Weights of a small transformer language model.
Size: 14 layers, width 320, 10 heads of 32 (2 for keys and values), MLP 832 GeGLU, vocabulary 12218, 22.5M parameters.
Architecture: RMSNorm before each block, rotary positions, no biases in attention or MLP, untied embeddings.
Training: a variant of Adam for these matrices, 438M tokens, 6685 steps.
Each number is 500 + 40 x the weight over its row's rms, rounded and kept within 0 to 999. Layers, rows and columns count from 0. Numbers have three digits each. The size before them is the row's rms in percent of the matrix's.

# layer 11 attention output (transposed), 320x320, rms 0.0366, rows 163-177,195-208,227-240,258-272,290-304, columns 0-159
104:455530464455553488530453514538566435437463492513536561534510526515478558488497444488457477517461533499497512550370473433482602514505511468498552519522506467509427463545551545459484473484554468510472441514538468438573522531484445543406483547512478557507521517506538465543515564465504479561540438498463470486599574498546500560516541558508460529487435545477477435571481506492421560440434532480530453535473562488501546543503495498534477467449449449525504485550466481453502474544480408
096:498495367481518436466508429510515476542490438512470452501436501534545524475511455455520484456555573496520592516594482535437508467540509487542499461500475492530530482449505459635506514550524466528524444549470450595467473436541466433522390458481533509493566487534585538518478580476508463506544477493551489444516568496482486483557620465504499452461485545456477470516473522491418559537435511555447516488463486503503496495545471440513486478489509558479469418573458599498593459506514511
106:564488485369556546499443485500479444469497464446498425482560485493551595502569529507525493443477543495544506560571498456512496523496535515477566556521451447494532482456484476516534485483466498434540455520472434456550553463401543500503452537499543499549608477516561544519497525469505439572435542549573499442551470466524543489556473547532480541489510460395521507505401541443585575486471506525504522552418439455470504566490503477492506496506456488513496533514476463509494457520536586
113:484534431575544517489564459468546468539483477525508454524485482531495568468498473503461465547480534467509518450579492476546564494521473451478509521505470537520494548482530560405459472489449473488531428491496464426465475491602459433469569457502470447443538490532482495489445544615532512578430526494354421547536532516461415482431532535468547532448487513524541531451436476552500487562477471568477488521533505506488522560505464499467522487571465511478508513470547507510518521479497537
098:492526516482460466531525585397533544404487470532492502517483481496472556414500423497518481498633536542517478465487508535506447461491484537479417450503455544491479487522535549533485492458487510496542477443545464441498515455486474506503540468529474534462587484488540492490476453563560550540519462446362501555502475508543458465480454514456451524476503422519562510483491473539534512507476476541527486499507432496521540533499511506491492506490554486479551498447526529511585518424482505
109:468438490525446533471497551562443527503378472509570514475493448515473497473509549505564503549619538512483570477513518541493410473472486518512498511565491525499534573502528496428505530585450427500559474516479581402463492499518490498483496474480500473463483541449518541417421560519524563571469534479436512440424521493559468435490552556502553472466477501548485528535534484573474467520517545496475427515492465564448503494556484485472558520533478563477505510445551528482525458493586509
097:418510520529567504515509521494492527490511515502524447515524544486484534528490472544531549551407452538460520430582490476478469469432434489534517532444479484473483518460485553544570444489504536494519521483489465558471498505512523598531418631505471533535471470444457460563502467477527474523520525476428532503521437499531464492511482552548487491496453462536473448484434525476559470446482480481481410501502495524524463533486498454506499540422474475530521511490501483508574485499477496
117:474507489512448433511553463477517512488513526560515489520558520465486435598532442569493445525498492511452488479354526474471557461496527580493460497489549510483500422538500516601470509462533460513458537494555501359476459498444532576566543438480547531488434481495454524504529499480473510477550491450415419485518503513453510459493533458471451488506528457533486452487520512556497503565459412491494520450615559528530477463485568507556483509488536469492476461575486485526534477532480496
104:481510538535504528558460517536478463497503427544551537478496505480481461461554556429570459517447471512493421534525531504465511490564506525438591539439523449476481528515474540497506497472484564526502455492455407487507537437405501499460564496508512519483514500493509504538527501509488477563504593524576534498523471464476483514549478531518501571464550467534529490554481498412473508427460523541493545510507531551503572538473539495517546455480459493502525459472532463552550455438515581
105:550575520541563557491463508476464527452450430451447468482501487509441499429497463476506532438534520472519538463639525510521377484508502513539504503508510532514539522435587545529471537479441453424517479529551426516471516429542445496500431501495438452483527520485528531513443518510500525539405507515517470450497487466521551478565537526474541547504456455478456515508511516522524470471582541563495469475465481438469558511495465493481525507462523518565448471517493514521510486528508449
115:529486542594502548477460479483478568560452474574525528513415441503453404471493499395419523595595504516444524426498559544464569458476512562480478470505574521538438564509476506505483533556543483500541479584503521452543519468531554508508511403523483464475506545523491526509537504458427497509499528498610480440519536458509513466503565428417518480500498454483480510544489528535440529515569490519531509535474516521499496500541574472499481469511521490520467493523469563503518493481550509
097:480497479516423529514511572491453496533561458513450539510477405447494469538491473517542504511521491519510511519400530533534521513467422520573473514465455421464477518521522487586453504576430495433485508462496485403489548474457455487426485503510529447492560497503450533531487521420454541432551462516404526489493491481484504465531489426477538491478511562519590460517504547547516474529495537481520509484504555535526494499522503572460449538512548468480492515459513419511540497469541405
085:602528568502484437545489478593477496433531584502529526507512515476483433470537458548538485561425506540442484485492522475468418482537524537475504525467524449503480451504456516545504499471504523496419512507502444383468475446489546524485553480475544535482526451447470510515503468483485504476600426495431493479443465576433466531543464444484415498579499426483512458460522471548446452496511463477550435431530529479559508510519564544555481530486516536478462482474487496505509456499467584
110:549520459511605492497438502548507515543500474430518487539505530481561558417561523508557439433494528514618503492537474522500542551477508435499460507511513554479502460492519545474561512491485487547515512510442514535521549502580551533565449573480526477477471534476456478514512451538466500456524535553446503499516479455518509516502522555524530531536408437559480493494564535521446472503517535533450539428537544456464432418483505470493501506492539475536478567521449526486505481531445524
100:515540535494522496474550504566489534517457527474549509486420576423526456486534494476461481567499432461495580488470582542553506528532583522476442436553478535501476478573555536580465508453484477433518526462501507555490471451493518553520576498544465543494504469458443540507515509496512533538516420481550444493519506599478536418462572422534510518521483540496443551450514552471503519518521461453442444476586456513557502531484518528483505494552484435490520496542428503528473449437487493
095:496444489514489512492446459464472531428486509496441506402558485467370462498478488451541459547519560503568469523502525494499480497536510543505537465511483492471508497573514538487421457441523457501548459461528515526548541473443522486414461488504492443445450524513409456555486534577475540557518490505539549431476597531534457575504483480528554537526466510487558517421542527495439519421501511427457473559570448550486537501484558493566490467436498521492502508484532547501516449434501472
110:505457466513451438537460492519495495556546516554455540418497518517514506604470439499517470530564537523483535535468458556515538567506471479556485515496450468385433510484466430511483498480489480490494474548465514464494513488445465415518506496533546474491515479499507529552507554555482432487624466484499517462504472505461466465571506461482479459449540545532469507491474491548432469484526470510418487519526460467556418504471521451422477461553435512524540419500453496476492552501429469
106:503494482441491516498450467464479483407529467481471494537565524548516559444544519486527510454469509553503465586519462459514533548469518511520477524467525429444472494433460503534531472507503505450486540520491436514544599468420488499501502548513486506479569534483544575509532488423467488527462506520579494448489485412570554444489459527510492588533528421509535503512404531495498510463540461553514550453482397477451568566521479533527452504456524444520509473471445550492520537456437557
098:454497448501492485438550501552484503533501542494512528538470427480473505474434482549522465477509525449538453453599470571470500484479486486517501447448490525554573474509531519487439425419423528477514518439500493480427448507556463435437529457511544516489451512520455443523409468455461484494528582452413436568487579492511512481521590419542463468499509487542505506488501435480534499508486496524532505474513580531498494508506487488516550501491519485438498539566528483473559558538502539
100:496507479492454438476437543489522506462508493558519482560431494498553526500550480506548415476533480485520452576410556527450585566494480522507505514523503500515448567528557532458544526486485541578527471489596475362540500508461535503498558428471488480520492481499540577460533485478494467545578488453418475480508600536476494509564543509450470536490487477551493520533490529563461462453512466519507454466505490544561504491524480480518437474519528458415473510413559468467528514449542517
104:514455554567502425475486533479493528441440513559490518567493510520496521510529551453518482522560416459559459543488492478484550492435523493509470571521429462537449510517556510507473508529515490520379439512422504542483482481526514523474512506530472502517472506409483490422495530460495501533529434451583464467544509483548442465440510511486522485528505479514487511535473505552438469546505454445516447501591432522525472513551510530497520461545508559520484484445494498462506495485447435
090:506495443500525576484480529515502590598487469474503430518463500556460561488479489452490500490484550581544520488599495555537481427502443449580549515514508471471477556435507535554532466557479511479521483543464483523498451515488462405465537371465503428505514486521459548543543540461512451479442529476453520501508486552587502501576576473543507492558500524462508515458505560491479513464457501558490450552485456464592579513437479476475491504508533515508556467541552489494510474481522630
088:482511446494537507482505544517478544519568517490516470471517469547463511575461470493461500495533510473484491469328470530477456549483496465490477515466492500423521520515513539534461509552510482540493536511594440326495481477528556486494507412379511519506458454489485481458536556392521471455467461474464525455581579472488446455527481401503470511450575505536526512472489476536542522493491499531518453551564459479445510495505502417493455544535534497483489453535483482417568461571509450
103:497497465518523503509413579489491463534471491483511443444518466438589499480437514519460513509543521477551518551579571564484427543534514499492475523541551449447524536509462540512510444522435531512539564438539467498434522443448508417519547511407582537531512480454479463510489532489511495429533495411500478541508496479457456515480578505499486515530479518578443494531541465510475469526553542530504501446589529497474482432485515455498495480559559485428507489512440433498463498493528581
096:499599492557533524512470560524469520466516467438531573509495482508502552521548512543515548537426465454486442429579482480499536551468449524480509591489478534549514500451578544527575462493449531432519507406544507482521478474503454459492458460457478478476486510516480546501500523463463461457538486552470524507574490518499550456448549477471504529544466533425451479505522518479512452467537543553507486500494555478495445552533480437570499482442517446440497491513499446504488530540480663
103:498538523526504504473432510487436589480455495478547545534498487535510482534531533518455528571584522579456498473611493497554551487443477431561501505528521547545519484494561578456477521543518500464574479453498587590474480493481579477489461524548469525516513510509501496535489475518449560521510515503629551472529575507564514489465514521524591453506499560529392531493504518462458471528496513501529499573507453584566516506502502508496483465510443479519597560597486503553468509453497597
109:478472498492440543528474546472467484518457442466452470471426525476520485450479476491576488491530502485535469550502464530524477477517477475553448530533498470531506507464526511534491530528431530460500472576461452434395491421484499459495405480473520482565556564473493543533439537477485445503465473487490497481513534490518431492503488476527484544469516527484583472498500488442578563632481481500464477528513498509450394543542538531555477501509523551460498436448451478485505558574466531
102:556501550502451487496431574492514517448528488506530513506523526537473455494509370542472536480480472509533542427600483497479440521544486535444515556519505452507570513559498460497454483445503541468473500490548435504514494527474514449460520524466478525405493452566528527518497555445552453514502444536536529485507488494500524504556540433529425566505455460470505517464508523551462616539490541438502501537408551535485425498514521542511496548539486487451540550459539494453523496499525500
099:574480458482448471496470498503547525501482521496519513519475554518480507463509500482493472496604497472577475569497525488534536552495532483464548493499456468484447537511502503484483589517510500527498517539474516463468557526544519452508442500513526514451609507504538573491470491506530440485511430483466508409501390472488486479425468497561442559453464537530489476483489510458535510475512513550483538551456535447493439538409385495547557520495464501554443566529491538492491539527460514
112:480506523495552476475478478497499491480472500454464479463534550506565587483505521500571497435446569535513496507573527460579483538482537517475535450530442555457555467506505543472503413496493439482531491449467475555526540509551434460540510464434489477493438531453431524482473503540535557559506541515537500518453545480565466497510522540523490535480400569501462493452508488480553538493414579508451487530546507447529467531498473510496506405504472524462498542464480503484431415447521451
109:452498483502472521530505469484521483486524477475480600486525459503522522506520538571475466528542441428510485527543450591483562564437543489490480611501469544377465545546509499467457495487487422550522450488495543567514446517499455519502545493479538508468472552479478513455463517541459503449544523440550500446513497499474519517561492427517454536542527550538457549526460485515520496492543525548557503486566456486476398505438509529451514513521474453546488482552511477564480509602450459
104:453539536535519438532549445480491481510498535496528526559510461527533547489525532505470456509532526490486455427419488535416491456595517472477474507545509541525461507514469602513507495464560477508527511463509509426558486516567450505507475465478479510473418465547443575482473475551463546512482508455527485501509454440505515441480499493461453472506459592554467455580558446473567483512520430485516511531472468489421524455432546539421488507496483601497493530487476535460578526517538591
090:481479472428533463513574504543454512434500507483506500455535458492516545467478503499529431469497545521577545510399492456550478425496471468506519454536503542543496416503526506513499478492486489483479508431517466350473489472498469492504513511464466496543468537467554519544473469426440530532539542432398493537473509461539526470601447506458468531469473542524488519467501516466538618495488549501540439517490443451429419492511533473541482451417508526454517476483521510448477415475453469
099:431434520428453470532499507518491502484557477538528479530546478491550522533485481514464395479536491472547493520382473493432558517558479454556518456488490497536471539510411493475540449514482487472441487467559448351601454538466467490432500468455509523520462516513483557529514442499492545516466476504500512488521457470553587528517463459497473476519479488479508534544514544494510522506549409459536487505486421546547467453504509505480479554475420494439459566522517461492551520420562530
098:439501535423465498498473505519466499457529482513539490448504505509533454515505550492470514471495553517550465537513483543502450503445545534546431561523552474537509478515428562556494513481461539527530462543373481524477524523496511499500471494514473530579520541520564469573454567507474487470466450464499541473524469477565434442525504533473506512510515535449466462507513447470434492494540547483491584490451493511493506501465545504553526505522554555514494432506537515531475546467451528
097:487539535514494394493526527440523515486474508503431462501445528456447469463448470470492497473433451545514595450486549457579477544460526411473521563507521497565427493506480516533520509522487497478522521553535474451567454523494493569456541461475477425503459473512525533479512457468517445482545494464474470466521593533516558519565509484501480505483546420522522454471523544524567581508473463485509457562474466515601459497551536509517544498539588506422449475545477502466451499425499430
099:484451471466482524475428529534448532556540440501546486501434432447561498594459416477524510531516497470436496414465538565512436515450505493494474542533550498461552519457505543560476558504467553564501467474518525421508510490482575590494457443374543476539507462508466505552554480520438504470482504500510513452550488469544456439574502488529486533484578539492517486491604458473556509454506507495506488511541499520472482474496503378501462547514495498518458497575523473518492468529473473
113:510524535460482497494468512450445483521488488472472520524507473429547421560499528528479524527553452504566500580553577503511488495535539542521468507586513466475547530548470545528413544536502499498513475456491441509456487512532542509494486505467541504605435552478497568514525554516540478477523472440492531514492580516500498455477535492525511588475518554530511529442571515511550529540536501571505570459595600496445464471476508441466487530490543503513539467474557530580471481583496520
094:585470475517607507518443556469542486528472529469548563496455536513471537489458494481481470543442481410484430397536493525539546560478550531442465530507420541550479504515498488451489499471532529469488507504527500548633460538458522494489538445451436497528466515467498506484521474468487443557545494436550469488512568484589522535429577487457487563506511518529515515496510564519480459514412426487482440520503471518498490528544510469422506552490444484443522499583518454495503557518496563
093:446572478442538525489411530526415513490561515490530428487549540497565465434540515579511581472525514535508510499606487611505493533479530527502539508500455407510468476501474455514456548531556505540535440520527508576476526512509554507497428574552484530501558504481553480453533491518499462475488587416544528478501562504500548545580482562562516538497489490500497536447515514480506526506515449530473493510536518505527445498498560470569467516421558484526516517509464484526488492492450516
126:504521512457428487470537488506463493479455468475506438490490506528487407476461556507608524500487541488456529524454498495522499480545552502483444565544514453525524509534473531565468544537464515552525450480527488443406462442533494511470467531513496526529527546466538507521501551490505474509469483445491518507479521459412441454461480489509496538432519564610570521468503488483574559632482549473500467507579587512423402507521533533530517513582494540424495428481471504494507491504499482
100:454457508489497480493482494429526527459510443489499432547545500457509517476502440514475469530482480519524478495410471472431497542512474480501520458483462464559499485496474499481523441487485516447436529519509450349548484546454482445494488512482493511489523416591545460462539480531543500526433455543436552403529517521537559504465419458528535516551500471539442479511429548524525604504521560460453485521414414535483565490510551512474465522527474475545497510548537513389483516443537474
108:576497462491495482502513482531507495488511457477553553461491517523459482489439565447522498437514536455485495523446520540508535477549529534516427545571456510471525519533501507525449524592483504511482508472527551420445490474533507472490528441462495490517541560459512565530490556530484517503502473449393482451486505481465485492482520489448428542471459521593543483504507431477589514474486593559507428476541492460430476547512508516531521491529489513486481493507534579426555461543528562
105:427458466572441471501427489496494489527501533467444514537486468524497474482548547498572444479521470446449484438554508470401518483580516471522483477439503433573409535502493462496499493492502454502486526494463451544487498573523556490487424503478453473540492389487595552553436549477494532445515560445489458493560464501550476556549563487507533498519534459540519491475466531462494511398547513513499503439419511453558540512473520522524462520487514502471488463481461508509527492450512526
092:496476511415482477498482562533511493502442473481549506556437512507481509494491466454493456476523549550492425471431447528521549542485484542512516519583458481459567395455493506501443433563527444501545466517519473409536518514504439479423472449472517540458497513493501545496505559498477485549584436467444489502430581428595472483544528535553530530503474575528518523521530539573436525481478536480485437532498530436544522484561497496519508494465442426505492469466531495444501457472443504
101:485439460489515513562535484457510469490528452517456512486525464584537452485509444527506513484565501423493573596536443505453536539511509519531501529482475467454492499481508475546480559449459431534484470504483519643503480460484478447549480454498553513476571497527531514491506552533458490526572559468556521466546509456514456530612530489457453511478504526455492493502520538501454497523458512562466485525475465531428469500480397454446481525455479475528470478532494507556527458595530481
114:527529486437532533554453465493491443493478445468512475509530545534502551482511492428507544516567531519497488557432490528456515530501510511451513504540456453488504477457489539493529557567484464474508470533490438474519537511501417515499416467499534465482620476507490610487495562521476509554488468526590514469542480437534630507571467462480505535467492561405546391571508495447591507497495518505520490550431467468414531533456510481402473548488494502551464521469495455474514443534609554
112:512502479519543451477560522496570483534510512573482441510506487488469514514439486503474449552490513514548529474458527432544485495495530488462538504574505583591490489522513481473449470535430507468519422483535482354472473513610499482436475468443473494450478476497518502536452544487499491525442531439297488573533540510405450465489545465451544533457489481462540486442440468455478531561446476477500411553468546483428532517521526480486484477534498533454511482540510559515521501465495485
094:490503505403474434488488538454534555467523466505500479504484486452560537457547459450513506449530483487583432454494535476519449520499469528430441495490481541498493510520498549475473493491538533570554495447516495376492487518531530498522488515471543546460490510466458498521452431576561517533511430490342518524454468510434468458427527473467449500473458403510529586492525467547541522464479415500510535538528489592501473519530466492474514507552479526447512541479483517438572525437519524
101:451475550471485516485437584463456507504542478562568482464461535500488477472531543532453507473566517540534483534518549492459460511464537503493506550496490482495603560522508511480481555478502475528532425535441509369517498566467546497447431543482446509485500517482476493440463531470500457543473501445316532450452498452521394443518514555518490473511561493516488483582556469501485433541469504473435506531502449554469470532507450463482530482561511550499468463483566472467548555480529553
106:465545497499524499549511524506463539449560521543509529411501513500532514516522540502523502457452478579477505468528539439525449483509479417537482554436535504601507482477494500556599483524509464432516491542448475583482489489431521586526468515506498417542422535456490484552542391492511440494460533524580509514513529509581479506537507538524473508506482478538530458475494597491636518464453466529567461520509483534556444493503546509500539507425476503510530509495494498436491486527534415
098:448497449565491467467510500489487496537479508521491470511465508421494529587480420517523513504492521496456483423397523520465532518498564549497457501491591515485554484509495514554429480483530438490526520459572558316513541522498523571533509470402540502473480477451485519495522527533441494460502477471382495497508537531425454463505538493479501477505539495518486489460498495529540508511472468456490460487554498538488439514469490491478495478517485563497458470528521491490514453496455496
099:482497519540522452483472490470504491528502457553504530495527546448506488488501500445574502491592406481576476572605574458457407544536500512382531537500464517513534480529429508478461472468522567472498481497420415524502545550490541455490461474469541504597465515418444503493503487536501522516515535503473503487519516512423458524580573511522500528421457494488516456477559481484543454484541507503445589456537560542468533512472512449499504476514518513520458554442527460499510427544491519
093:567462492532526521458463530479501489500483482519451470458524471531468556485534465468570521515492557453494479435628497490490367486504565519454580518487534521540583539372504483479523540491467490464515497525491439557475488445528480514509487521532457464530483475478509490573483531505527472467413545487532505432518471570506530535478479515469526541510496449482467469471528569555473499467494541472498455470493547525432549550509477459517521467441525468455467465491512410511458455513493498
100:422502475602502594502467516454498538476482480523446502506495492566519478504423542503419537506613526550485516430518527530432564460499507507531494497459470554522470545561454532516429572521598515506505498548533549462570530503530559451474432480537414475454532481526583497503531492539476498481405588480511505449537558489575482502568561510464511552504529551511483519483479538471464554536495510508504471518476473494500554529456514469502490462486473496548579488524396587559506531458476532
095:474486469483440504532539500572479523481442437480474541546436459496567473445510447495560464450500457502459504498427594521489458529499509511565436496469447480469498473444445496572434407477469456527471477519514499382494516499486447534476434480517547495492561597413504498536518486470442465506564473453466437490495519475515503489491451526451522476472546549532462447501491521524479512543538524446454520520551502504466441480549459461477467498520555533473475455482461422474429518492548469
093:549511533493436459522433521540511527401465510494527463524451534520498453516522421517553484545469445486440506438502562419489537561523512487440557548512517437552479462596445508516539412467466529509444508475502429456520513515497560457484449575542456536492469477527571494507476514474567457515499429505434521523515516494454506466501517459421513529585472365531503481458449510598468550469470528509435501489491538416442473554528506542549469543468454515472499477485458467448519532503495492
086:578490507461575499533485498570438557496467478465528545465468551542493467454527529412560416385531495526586548513443537535481538519552448501543504537460476539443548508526534472484545513440441437527482407477438504477513530497431488504460534518564500459477573560457442483506525494532451484442530482523488472500451523465480523503482491515520472501473420540556471444477498490536502479490495526502516589484516514469481451469532457500490497466458512545532525522519487517491491522495527522
105:551553522460469468502470465528542569498544514509503451508514527476490497475486492504538440453485598544458556598537491531538534494485420489520486458521591402495509564511486511483507467468417457515529440462501503462471478481466442418399497504534507474552492471467496522462471437488478448496457451486492535437487488443450494540533415501501489561509500542442533538488497492469526423484446521559550476508511525546497426474582470514540507496541419466509483526522570510509443487474456510
118:487508491454478506491509491596466498457533439520541526488527548523443541545497539476472462546524526435536531573323448503478541523515517459534540500519461498507440487567449554497474461502487467542498505510524546575524532499439547545416441532514526522512534505514517458536507506461516454499534463484506501493548586529475466519492567488502467540525457501468530481524504484490401480503380445494532486485527525540502527461514492488492508480416541463526518464555524481471521461553485249
118:544513461548482448483491451385484491534454529482443463528465458523579513449474469445466510483476504503525578444613510516504403437526503517570448481513444444543519521501486479610523441505498535541550499498460440557486533467589520446513393447423492521487557456550524459497433534548496460494557455497506562517472537517520423493478559489477548428484466459442454491594469492506437546501458516521432494452471457471532484497535475518501455530536490537502515417486514580453574456516473563
103:581521471479482580439503497484480489514521514494528535453557503467529560493485477491470509494486516528572485533574488408528555611473459525519482561513485497473533477554467461541504468483427453558510499524506513450515539498378577500515567533461544503507582539463469530545508467473472477503470523560546465473484536511532502448449494484537544491439513460436546525492435557480570577509536469524452544512486501510472494480539491490493459533560475441481542495515455513494515438476482623
119:521514466591502490482532474442518467505478540488538500488487435511494479483472455517456505472431494468467464457684482491485505507502492489524501559505536457460523499531497476421515439463459473488504438505514495341528456510614519482508557437529522477466512530562452537491422497568460479502456532496335435511471528549495469534444534451511529438508472468488519543533451491482458482517583480554422521519555489557509524510532504512499427543541464522498513472430521503482499478503481673
118:483519517491493421552530579420507511503439500494516509517450483479517476446583434494500475505573514542422549465515546513488394441549517544453525496477457494495537525517527532456520504460529480439555457506496463373430523446498413466534509455556486496453487497471499498516514516503554479557542523431353494515531449517553451480542525506473493474472517498544505457432471478553554529453533481520480463462519521552542566547462530509473505520453532509516491448431512551535538502449505499
107:468451492579489529478537535464485469466443492530521434539488486500466526475451534528525489526638452481505520507498462448496412534505453530533518499503509513575539469469490449452469491519496453507509476503476543288448513542545493462515588456543448494470490519466460536438528423510511546532531538519384440518460526556560529500480545499555504470443518492457488543540546485518556525519516475519442495487497457526540477439574511526445530520533440527458514513423538468498496531479588640
115:434511468544472560502481424471477527564480471465469477473490495474536524480560468512512462536410484464498524458593481551489498456453563571551481521458445498509486528517493537598523481513540510492528550504408415578477504488563557494491371591472433533525544502496472460539474574487557459519543489487406546514502430475495402464523518526540542486528472484470528470487470512534500447428512536517442475439538512457527511541458521510473493518425493479551515463496494495538605432441457505
113:588513482474519447516554481531519556442522498523502505456601516544398505522510529520532530510485524575507513528387500514474382457501520575510543515515547556463475451514541506455492524441530470442485467491548428377488518434456470518516568452505519567453454499468472477511500510485529500467529490446410394480572514518498528497503539443442453479497544470533515448455518534547472485541501421521548561461615513506527598501484517540579521469506551551521522471531500505484468484564453458
109:482480501567527515500417472527496488493484526482540506511514507507502488471471518484570473470416518498463408488537533585493472507504468489460529592466545508455469567521466528420525464494480505560442515507458480449555512505454495546487662508493476518461465522471524505546518526512477498491512533573592477497470447525524517547501480609457560524480558495515522470506492483496452477466546529472476535511481474469555576488443540529502542420520457568518477468502492501482481475449531550
128:475532548502505521492486533560445530449560427472506487460573476501451459493560510535579521444589515529499517512599509514512405546497473535499507464519476518537545562442545484536483503464488503493506468517556427519387497422456425470499386506525502498470495510500486493479504519487522555552440499534455472445537467430474550449535528539526540547460474489513440484506522474540486495479496465563551509489484517474436512533489456495564586466440577563540495469523443502483575518521502307
120:523545502585506518439525451461490512546365535530539544533485487523461476477445494460469513539611482511538458430569507551487551522575457451566476447545531526535492541479466487463473439496511441482504485533528502410525498533538468476520466382529485485425485509549498579480545487501430524489504491567579482440511546513499499495478508452472453466479542500482390531513518492470437510530584537542532522502472486541501486431570560534459482510594513545487473480471503474465522549520517447
113:483524469482494525475457611580506483520491563516499556477530467521465524568502484521516489553592490491566408491465528484537575565439393425483529470484475529489405550490498568551515505500467520404444440478519529525513534421443494494467446492494542477513507520508463481497504456468496501494516451550419503443513498519539483436516526486473513571500487516442573492522532591503541480498483469499525518475494552493543438529482466525504503443494598495503462522503521448501493487482483280
127:565515501503519459528532495470462503501509532469494561495561514495551474487488474467458509553328544518468438459601509496468385417529508544501448526543579451460439512508466476522542434443502516532519516566473476445508490454492521511446547441477459502502538450439478507520456500509415474494590471512486469527416505530494467496459483468495471449490493517500511506535472471525444467498552514501548491396525552471544508458500504529528457493501431556487464489472515548525471447532494611
107:497509493502518513412490458470525501542430525446456487480573517509562498449554488513531514517487486483635377492510486461488635511427565536508489425565501520460483497482550432586536534560553501512526567497482456593504502542575576521544499498468510465517550494501476517495433439482520527467527520550551535532444501499521530459484434489526556506501504494484433522491493535491418498543581495495463532443466501460449417508424516502533493504533549447511488544477473473458508490490402513
# layer 11 attention value, 64x320, rms 0.0424, rows 35-49, columns 0-159
107:531575467451531493491453490574549568482574541460559561559440539480553518525498485461437490568466445508478519503535497479380514480473484436476528431451515467456430466495515507513490539526512471530455473538480557478528525469452449432450449556522544488497512526510606571534520466480470546586480475497488497505518568521460495494448517524587480475439451548516442434527502528525480492457483455498508452534440551444502453447544520505505444523443533552500465463516502496526548518541446538
110:440585443477493571519528486530553550539434490444526527517433489483519495450467479501518460439473513517518501440478519471493481430543494463503463514419511441507502453506547479572512557475511458543539622461502485520526518424527499458566504477494434498477503488486515485517453527540538559514443454478502433508442468499466460545483473567573512503447472513468470519510505489426423524525455517513476519547413577494517518456567513471565476514501386500493456430528537542453500474479513535
104:516455485547455621440487544528513479488497491515458537555466449511507590531503498457447489541452434596465472545484515456522480497484436429513501476574470546446444385618472473515506560509491533515603467483426465515512453476494521417526495487511533525432533561499508479460504505509464500520480533458497461490536539554460511470532533480516561487519562533479492579490493519409489557508448528515539474533572473488493537469532476530463633480467483466440496437530515486430480464502480499
112:564519495554567468537496486466503428475503430501446481524489544547552571509546531540587520486471555432449504488500495488499560546521488416525523520503457468473446535463486576463528493497554431517491517557586490476482498497598521479544512455499611512498515509600507475575485592591536518482537486565502548520534514573435479576473519505511544567461499431524453484527507525539504479504530453457492502540463511483557514509549477471502479492599461551515561511401569448436469549490523519
107:544545469517476532485563487516433491475556597495448521422473516526448482466566533521457556487498506459477456507471511511560529466477423503433445458523522488492484483485552455491387449463473522517446437486507466483384472543480420521515515534536486498526547457542529502454497505514530532616541527526499539522513520446432465515441472587501507536489451481486557533511555496540502535539495547471448563524453436514507489427475449468488530399497497472490498491514468451500519517509514477
105:527435477485508581466528504472509440529499398486499498427429500508495489557510534532552606506461479470509499502484476542502505540503529524505504529571493490504521482485496490398460575536523486491597621494559597460447467505522507519493506536504463452451475523482496501496463462400545501502514515518539541488498527570484523459584452498578516423466395429566510482536502475520529494580469531417469479461475520535512433465547459506499502558548522543502573528497463524459483537521517475
105:530519507554490517501556533472457506519448534463467511524461469504495501459581519506541507538570489509462467406499519472469519411490466497506440519424527517490487477505509466509486504480428459522540494512538442535548499503473573477451459538504525501532513556431510502518502457472455522555510542540508516416512520504476452493474442558548509446473509516563511472544530543424514421499451429503510467482500548490463519508486530555504432539545476476479547463535576526503518549438511484
107:480531493513527484487488474368500513476473567537486496494560540480483453518558513494527504455455535529520462578444550517446490480557521580488467486464553514524517425502486409554493552466442487456484474544530513478453490569533580595552469563554553455458450515434517523422499484483417461519521490451489490512494476489448598514477584533437440547528492497531438471539504511469479501555511477513485535482506568515512492525499538577519393482480508468538498515527485544442431435440490520
109:506499566494562565473505537438575557482478532496543518402483542582462507473477458477562483528488494450532463529477556460548512528556459367452507520437531589615470463506466482463460486524502496505535412578475524496502538528462450512501482538492523502484511476449492485522502426494456462554460483513512545525544510481502514566501473493544567556518504512443428505523495460453560423448462480482474497462499510504569560511494510527505505551535394555512525515476529457508478531502530528
107:523443540439449493500503529573491437471535466533494485529451473537478536439559445463503434482474465504473550442539567567448495490574504497517603423501517533405506519468456547449471495535427461493512442513463513488433561474507516510476465498498479493580564530518460529500483513452518584577407524535499517462539542510491483446509513448474480530567521495505480461512508560508463585464503502553533580409496458554463542562516503482480490474565550407555400511498502588447509400500512525
112:521432519542495559580501464479546505510466460474464534396488461560433489516547581439515504498502451528559582463478493520455508431512570531491511492528470443517541558459467572526516493474516496491532499498448545461564571495452534483566553468532506442553391484488423486564538497513543475491472451504518539525513467512535510482465478508467516568470466457479527578496475496488441500532516512500493454506510478552496529488538568489576494521489488527594507534505490507454489554523455495
112:515517509545522566475474530520525483459529432524464544510513528469555513553502575460465478459560452498575488435519520556456474456468515532481496494474501583510522529538459517494459477487502498518531445570469492499518526563491483549531540493506401503506524441449497468510454501462500565482522437454497620453511475556481497493522431466502547448474510496479429440496492460533567503496500515510519500483492441506576505473566517491478499497477544451471499608531433520533513520502486572
108:534487555545510533533548477486456433513461548500496484492332472465450481527506500555506463525531477538501474571523461497614518545443495533476505530475528555513462426484511514496519520514464569510486499495477502515532518484496492576549538480504489506559465567492531593525493535524445547464420536461488495522453457500479459513525540436491427489414497534528539525469589491537435544444531458495510527483603495497485443455472518501579528491443624581520469481431430523531493515534467555
106:503497447504524460508435568507586492486461500482445511563446468447521455447485422439469459526545560574461503486464488502523528493489458501438541498489479498412486527547505531518468469433472553414429493532429480539529480535497500505501556498541502476476486478467412472555482471457501481492571522537501502504523474478546498469530523524503504468593539505593448482472498503540501558554500488440510534471531582547548491415572504505454550549471491544525495501530386538511502502488519516
109:572474502485531529492503499453443565502438484498481633489505485527525522509502473495476533502482486528492579550513524580468459499429517528495499553477457494515438515490510567487514433570501517408552563553488467496476400482564516536513529531594485518486466418531490427556510546481487569489518457484522585453432461531517494476482483495536503466542466513485461540494514519554477564502479495528506453556515463426525498449418489570498510481506442479547437520520433463459484527516551521